Weights of a small GPT-style language model, trained from scratch on English Wikipedia.
Training: a variant of Muon for these matrices, 103M tokens, 6263 steps.
Each number is 128 + 24 x the weight over its row's rms, rounded and kept within 0 to 255. Layers, rows and columns count from 0. The size above them is the row's rms in percent of the matrix's.

# layer 6 attention query, 64x64, rms 0.179, rows 0-16,32-47, columns 0-63
size [ 57  58  81  78 139  70  90 115 101  99  92  94  92 104 103  91 125  82  97  73 130 181  76  92  96 100 102  92 117 108  97 106 103]
[[ 75 120 161 122 143  96 134 102 111 117 160  98 108 101 133 123 126 127  92 126 124 137 114 116  99 127 116 120 160 154  93 145 145 145 145  82 158 123 111 115 106 120 157 163 134 179 143 134 157 111  96 124 184 120 172 121 145 101 111 136 140 134 138  79]
 [119 136 118 112 132 106 118 104 162  91 111 161 157  76 133  93  97 160 121 108 155 117 154  79 162 115 128 144 148 126 156 128 175 158 121 132 114 121 122 146 138 115 103 130 127 137  66 112  97 151 116 123 159 139 105 116 146 125  85 174 150 141 135 143]
 [110 130 130  96 133 145 131 132 138 125 123 136 140 126 144 126 170 122 143  85 164  80 102 122 117 108  87 147 128 130 142 131  73  84 115 144 114 154 131 121 125 158 111 169 101 114 128 168 123 157 112 100 141 131 157 122 148 107 122 120 142 138 183  59]
 [178 124 107 174 126 109 106 119 146 125 153 115 103 167 134 163 132 178 120 102 132 128 149 131 151 116 103  95 137 112 107 132 150 142  98 127 138 142 139 127 125 129 114 140  98  40 131 133 126 137 141 151 132 141 102 122 173 111 123 161 104 110 110 174]
 [148 123  79 161 131 120 134 143 109 129 146 108 102 176 148 146 147 148 144 101 145 125 141 113 123  81 141 104 104 100 138 144 145 133  86 126 107 124 128 104 161 128 115 163  56  93 131 167 102 106 145 160 107 141 128 166 165 101 124 108 124 136 113 127]
 [114 149 160 113  82 138 116 102 121 153 120 152 177  99 122 141 159  88 105 142 100 114 151 135  94 121 121 168 131 131 101 165  88 111 126 111 145  88 131 124 114 150 148 131 141 170 115 143 113 109 125 138 146 164 188 177 123 130  98 138 134 143 139 120]
 [137 155 158 154 118 114  98 111  92 168 135 167 116 157 110 149 165  86 148 134 134 144  97 152 152 113 139 133 141 156 142 151 106 117 164 103 148 110  86 150 110 118 137  87 174  89 159 149 119 162 125 101 163 108 105 126  97 131 143 137 125 131 105 122]
 [123 136  99 120 189 108 165 107  97  94 123  96 121 100 120 114 167 131 116 137 165 162 136  81 149 134  91 161 127 120 156 105 130 136 127 139 127 125 126 138 117 174  97 133 103 127 141 145 141 121 117 139 109 115 164 170 104 168 115  79 130 148 104 110]
 [119 125 124  93 185 128 142  87 138 111 123 104 143 101 113  84 162 147 111 141 135 117 140 113 139 203 140 152 136 122 101 170 134 147  95 151 150 105 135 107 140 149 117  87 124 132 129 115  60 121  89 133 126 154 131 110 107 132 115 136 132 149 127 139]
 [100 116 122 101 145 156 151  71 139 151 120  72 125 128 138 119 143  74 141  70 160 110  97 115  88 125 106 104 155 144 137 143 143 101  99 124 125 144 117 124 150 117 109 151 102  99 107 145 127 118 118 124 107  99 120 141 109 114 120  97 131 138 173  85]
 [167 173 135 120 159 118 161 149 146 116 152 137 143 150 119 103 145 110 177 138 104 115 136 134 103 130 148 100 145 113 144 127 112 120 134 139 112 102  91 123  97 122 127 133 166 139 134 135 111 110 144  96 113  89  77 108 158 112 147 134 111  62 145  75]
 [112 107 141 132 121 136 101 133 137 123  77 117  75 165 110 109  91 125 118 126 153 151 124 148 120 143  95  98 136 161 120 103 126 156 138 152 146 104 119 169 115  99 126 158 112 126  64 155 149 111 127 104 179 136  88 137 130 113 117 111 132 130 124  76]
 [138  99 105 116 110  86 141 150 165 127 179 146 131 109 127 150 116 114 149 103 143 107 168  94 166 173 137 131 133  70 150 107 130 142 134 136 138 109 116 147 153  95 144 197 128 128 132 133 105 138 144 147 105 157 121  71 137 130 121 128 149 134 123 136]
 [ 89 102 123  86 140 130 152  96 142 132 140  97 149  93 139 177 115 115 130  96 104 104  81 128 173 120 134 115 103 120 128 141 154 135 142  95 159 115  71 165 118 126 101 135 125 143 147 164  93 117 137 105 150 172 129 110 157 119 141 139 122 114 126  96]
 [102 133  87 119 108 126 125 135  90 130 110 158 139 137 142  98 177  96 173 137 160 118 131  97 125 111 121 121 102  76 134 135  93 101 133 120 114 141 153  99 137 141 108 155 103 178 132 136 123 103 143 153  98 185 136 158  99 134  98 113 146 158 119 137]
 [103 102 151  79 159 104 152 120 130 124 104 116  92 148 142  90 150 142 167 149 171 149 105 118  95 151 120 106 151 113 113 156 124 116 120 166 114 175 136 101 138 148 147 133 124  96 152 160 128  94 117 129 126 137 182  89 134 113 144 128 136 125 170 144]
 [129 130 126 143 132 159 113  96 118 169 122 120 138 146  82 144  91 147 160 114 149 114 116 113 164 129 125 157 118 159 140 110 162 141 140 121 119 130 104 120 132 124 104 139 140 165  93 141 149  84 126 151 132 120 206 111  87 138  93 162 109 121 155  87]
 [140 135 119 136 136  96 112 101  86  95 118  86 178 104  88 161 186 149  87 122 137 147 133 148 130 145 116 106 115 163 112 108 105 145 151 157 142 108 136 127 115 125 105 108 175 168 109 122 135 109 114 121 139 168 136 138 139  93 106 142  99 150 136 104]
 [133  90 114 123 140  98 136 115  97  71  80 132 153  78 166  96 106  93 118 148 141 104  84 118 105 135  94 138 132 118 113 112 136 106 153 174 127 110 152 140 135 114 143 147 124 123 153 172 132 142  99 156 152 121 149 121 115 140 111 171 130 115 155 109]
 [ 90 117 110 116 142 129 155 140 180 183 127 100 103 144  77 146 143 146 116 144 124 119 130 145  94 131 144 153 113  70 164 136 155 116 130 126 125 137 111 161 114 157 105 103 103 103 139 139 113 110 117 146 112  92 164 142 149  94 126 129 155 141  85 103]
 [135 137 134 122 122 171 141 144 128 199 145 110 110 177 111 133 142 117 132 122 129 117 181 151 162 118 152 101 113 112 181 131 152 118 123  90 103 136  95 110 128  96 107 112  94  96  90 108 129 119 143 110 117 143 123 112 123 106 146 120 166 128  81 140]
 [142 156 113 132 122 156 129 160  91 165 149 109 106 166 130 127 170 106 141 109 146 147 165 128 165 111 153  90 116 120 157 127 140 126 112 104  84 137 111  94 155  84 102 128  74 135  84 129 129  82 137 119  96 127 149 116 133 120 128 109 149 143  99 110]
 [135 124 148 156 127  92 127 107 157 126 140 127 151  92 139 169  80 156  77 147  85  99  87 140  81 125 137 151 113 132 135 143 116 156 145 147 125 121 122 172 135 172 150  92 159 135 167  80 116 112 114 151 124 121 108 144 108 131 111 138 128 111 134 120]
 [132 136 115 116 103  88 122 172  93 103 142 116  98 139 154 157 112 159 141 150 159 113 148 128 129 101 137 140 102  73 123 145 113 121 135 141 137 125 122 143 118 165 122  68 147 162 115 165  70 127 123 150  94 137 130 126 103 102 114 133 141 116 125 184]
 [152 183 131 149  95 103 149 124 107 107 126  78 125 123 150 152 120 131 133  94  95 123 115 135 148 155 136 131 106 138 137 145 184 133 130 128 110 151 132 125 114 105 101 113 137 155 158 117  93 146 139 158 144 118 143  79  81 128 103  89  84 135 134 170]
 [ 87 122 117  91 140 122 141 168 161 102 138 142 101 115 140 132 150 118 118 126 144 122 146  60 138 143 108 143 146 134 152 131 129 131  93 166 134 110 147  85 147 116 126 153 134 101  66 104 151 134 123 115 111 154 183 110 106 133  98 105 149 143 133 166]
 [101 138 102 149 153 130 100  87 110 177  94 140 129 133 141 139 139 145 139 106 167 131 105 128 129  97 153 102 114 109 157 164 150 128 116 122 109 111 138 103  90 144  86 120 115 111  96 106 155 145 133 168 134 186 124 129 176  96 128 107 162 123  99 117]
 [112 109 100 145 141 107 129 126  94 100 123 161 118 146 138 139 126  95 134 159 177 110 141  88  85 165 119 102 153 146 147  99 147 170 146 154 111 156 109 147 101  98 108 166 159 122 127 134 105 147 120 119 104 139 103 128  90 118 126 101  68 130 113 149]
 [ 84  94 165 119 100 107 186  94 123  87 124  99 122 158 142 153  99 147 139  95 114 136 145 122 139 139 155 147 109 116 135  99 130 147 122 153 128 110 146 135 118 141 100 144  80 177 135 135 145 110 114  99  79 111 152 135 121 108 106 142 122 107 127  80]
 [139 132 102 142 128 108 132 124 159 160 138 120 153 132  81 156 138 160 128 136 158 127 153 129 159 110 124 152  70 140 116  86 137 113 122 156 169 134 141 156 121 117 129 128 141 170 121  85 110 122 136 157 100 194  91  99 145 157 105 140 125 150 121  97]
 [114 101  97 133 126 156  97 119 138 121 145  93 157 111 132 112 132 120 150  86 103 172 120 128 130 105 131 113 162  97 130 173 148 141  85  96 126 114 114 127 143  89 128 172 160 117 149 143 127  81 119 156 153 161 175 127 108 145 107  96 105 104 135 106]
 [105 113 109 196 155  85 106 115 120 126 143 132 154  67 173 132  85 112 140 112 173 168 153 137 135 151 121 153 104 132 159 114 102 144 124 106 145 172 143 129 137 152  94 117 127 149 110 119 127 103 106 109 125 137 158 170 122 127 138 121 127 139 129 132]
 [162 129 147 124 133 116  96  61 129 130 133 112 118 130  97 111 140 131 152 141 151 135 113 130 104 149 135 141 153 113 102 136 128 154 118 196 161 148 132  98 118 144 159 109 111 174  57 142 142 107 144 135 138 109 136 128  79 166 115 144 111 144 137 127]]
# layer 6 attention key, 32x64, rms 0.199, rows 0-15, columns 0-63
size [ 62  68  94  90  69 242  84 102  89  94  82 100  95  90  98  95]
[[160 145 128 121 122 177 144 126 140 166 127 138 146 151 129 133 162 128 122  78 122 148 159 152 134 131 181 148  70 124 122 152 160 125  85 100 127 145 119 149 152 120  90 109 111 131 141 109 136 133 165 142 151 113 146 132 158 102 122 131 139 165  70 147]
 [133 151 139 182 165 127 183 175 106 138 112  85 116 107  98 173 118 164 123 149  81 140 137 126 111 121 132 131 134  97 151 145 106 112 138 129 144 139 129 145 150 140 139 126 112 127 136  88 154  86 138 150  74 129 156 139 146 111 119 104 151 132  99 110]
 [100 110 141 134  94 194  95 136 112 164 145 128 127 142 121 162  91 135 121  80  91 153 125 153 137  97 158 115 113 135 129 168 129 109 104 107 136 127 113 122 132  84 112 135 110 147 126 135 121 148 156 130 174  81  90 157 157 111 151 119 126 154 109 132]
 [113 106 130 133 116 172 104 110 127 130 156 126 103 140 105 150 129 131 138 118  94 131 120 139 112 125 137  97 114 152 134 163 113 109 102 116  99 159 102 114 174 156 119 118 109 169 171 139 131 123 144 163 115  56 104 152 181 104 149 132 120 134 138  80]
 [120 149 141 137 133 117 134 127 143 152  98 134 104  89 153 157  84 190 151 136 139 126 113 140 104  79 117 150 135 123 113 185 104 123 123 123 169 130 131 150 118 169 118 137 135 132  90 138 151 118 130  77 146 160 141 121 102 117 117  73 117  98 119 149]
 [144 116 150 126 141  80 158 132 150  86 107 149 137  94 139  90 105 136  89 175 124 125 116 132 109 143 125 135 150 145 104  80 129 161 156 147 144 119 146 137 152 168 153 104 170 110 123  78 148 136 111 130 133 128 114  83 106 145 103 141 112 107 149 161]
 [118 133 115 155 142 114 147 125 135 137 151 133 142 115 125 123 102 111 139 169 130 141 133 143 115 110 103 184 137 102 135 177 130  97  98 108 188 130 150 125 116 138  79  97 149 130  91 159 132  92 125 133 157 156 106  94 180 101 135 149  87 127 126 139]
 [137  91 112  90 110 133 128  99 133 155 168 128 103 138  84 149 108 149 137 129 142 129 112 102 146  99 153 128 131 136 174 144  52 109 123 124 120 133 128 135 141 170 125 119 117 126 167 114 135 133 154 162 145 128 151 154 125 138 173 145 120 158 111  68]
 [156 125  99 143 115 117 128 122 141 108 120 134  79 202 138 155 166 136 120 160 112 122 119  91 119 126 124 139 129  68 119  66 142 129 124 138 176 119 174 115 107 151 116 112 124 109 105 100 131 116 102 126 108 123 139 139 133 142 118 115 124 124 144  75]
 [113 110 145 108 122 118 132 153  89 122 148 140 131 145 120 126  97 163 173 145 126  88 107 119  91 193 118 128 135 147 112  85 145 111 114 140 160  84  96 133 117 146 131 105 142  90 158 119 124 120 140 132 134 151 178 131  96 129 116 124  92 139 184 134]
 [130 161 122 129 122 150 124  71 146 141 121  74 179 110  89 115 176  90 133 138 172 124 127 152 154 146  92 138 138 141 125 144 140 166 153 110 137 119 120 133 123 155 116 144 149 132 130 137 130 132 148 136 102 122 166  93 145 154 133 158 114 104 175  88]
 [ 88 125 133 146 119 152 148 130 130 112 128 125 114 148 140 153 105 146 114 114 150 128 126 132 134 149 105 139 104 137 167 124 125 121 107 153 175 152 127 129  94 100  98 137 124  67  89 162 145 181 161 110 163 117 200 114 121 138 136 106 101 120 100 147]
 [102 168 121 110 132 157 139 144 105 118 143 151 149 110 134 189 193 124 147 175 121 117 132 102 124 120  94 120 130 104 104 141 133 116 116 107 119 148 117 109 141 130 116 147 126  94 169  94 103 154 158 151 175 109 153 150 173 115  94 108 127 112 123 138]
 [114 105  89  98 112 132 157  78 111  85 116 122 127 131 106 139 147 162 124 121 123 135 150 148 150 142 114 123 122  67 138 116 152 153 149  76 150 134 101 113 148 116 143 127 130 120 153 113 107 135 152 142 116 155 114  83  95  85  97 142 128  75  98 116]
 [118 121 159 172 107 105 121  89  85 144 111 128 121 127 141 170 124  82 188 151 117 125 134 124 157  78 127 122  80 135 135 159 120  97 124 132 143 109 155 101 131 129 112 140  97 106 147 117 100 134 134 140 131 172 168 136 128 133 168 106 115 118 124  93]
 [154 161 148 164 171 140 157 151 105 113 112 109 130 135 126 127 110  98 166 120 180  90 128  74 155 143  97 134 108 110 168 117  86 109 134 113 111 124 134 149 118 136 151 126 131  99 125 127 189 126 122  83 113 142 132 151 118 117  89 128 146 129 142 103]]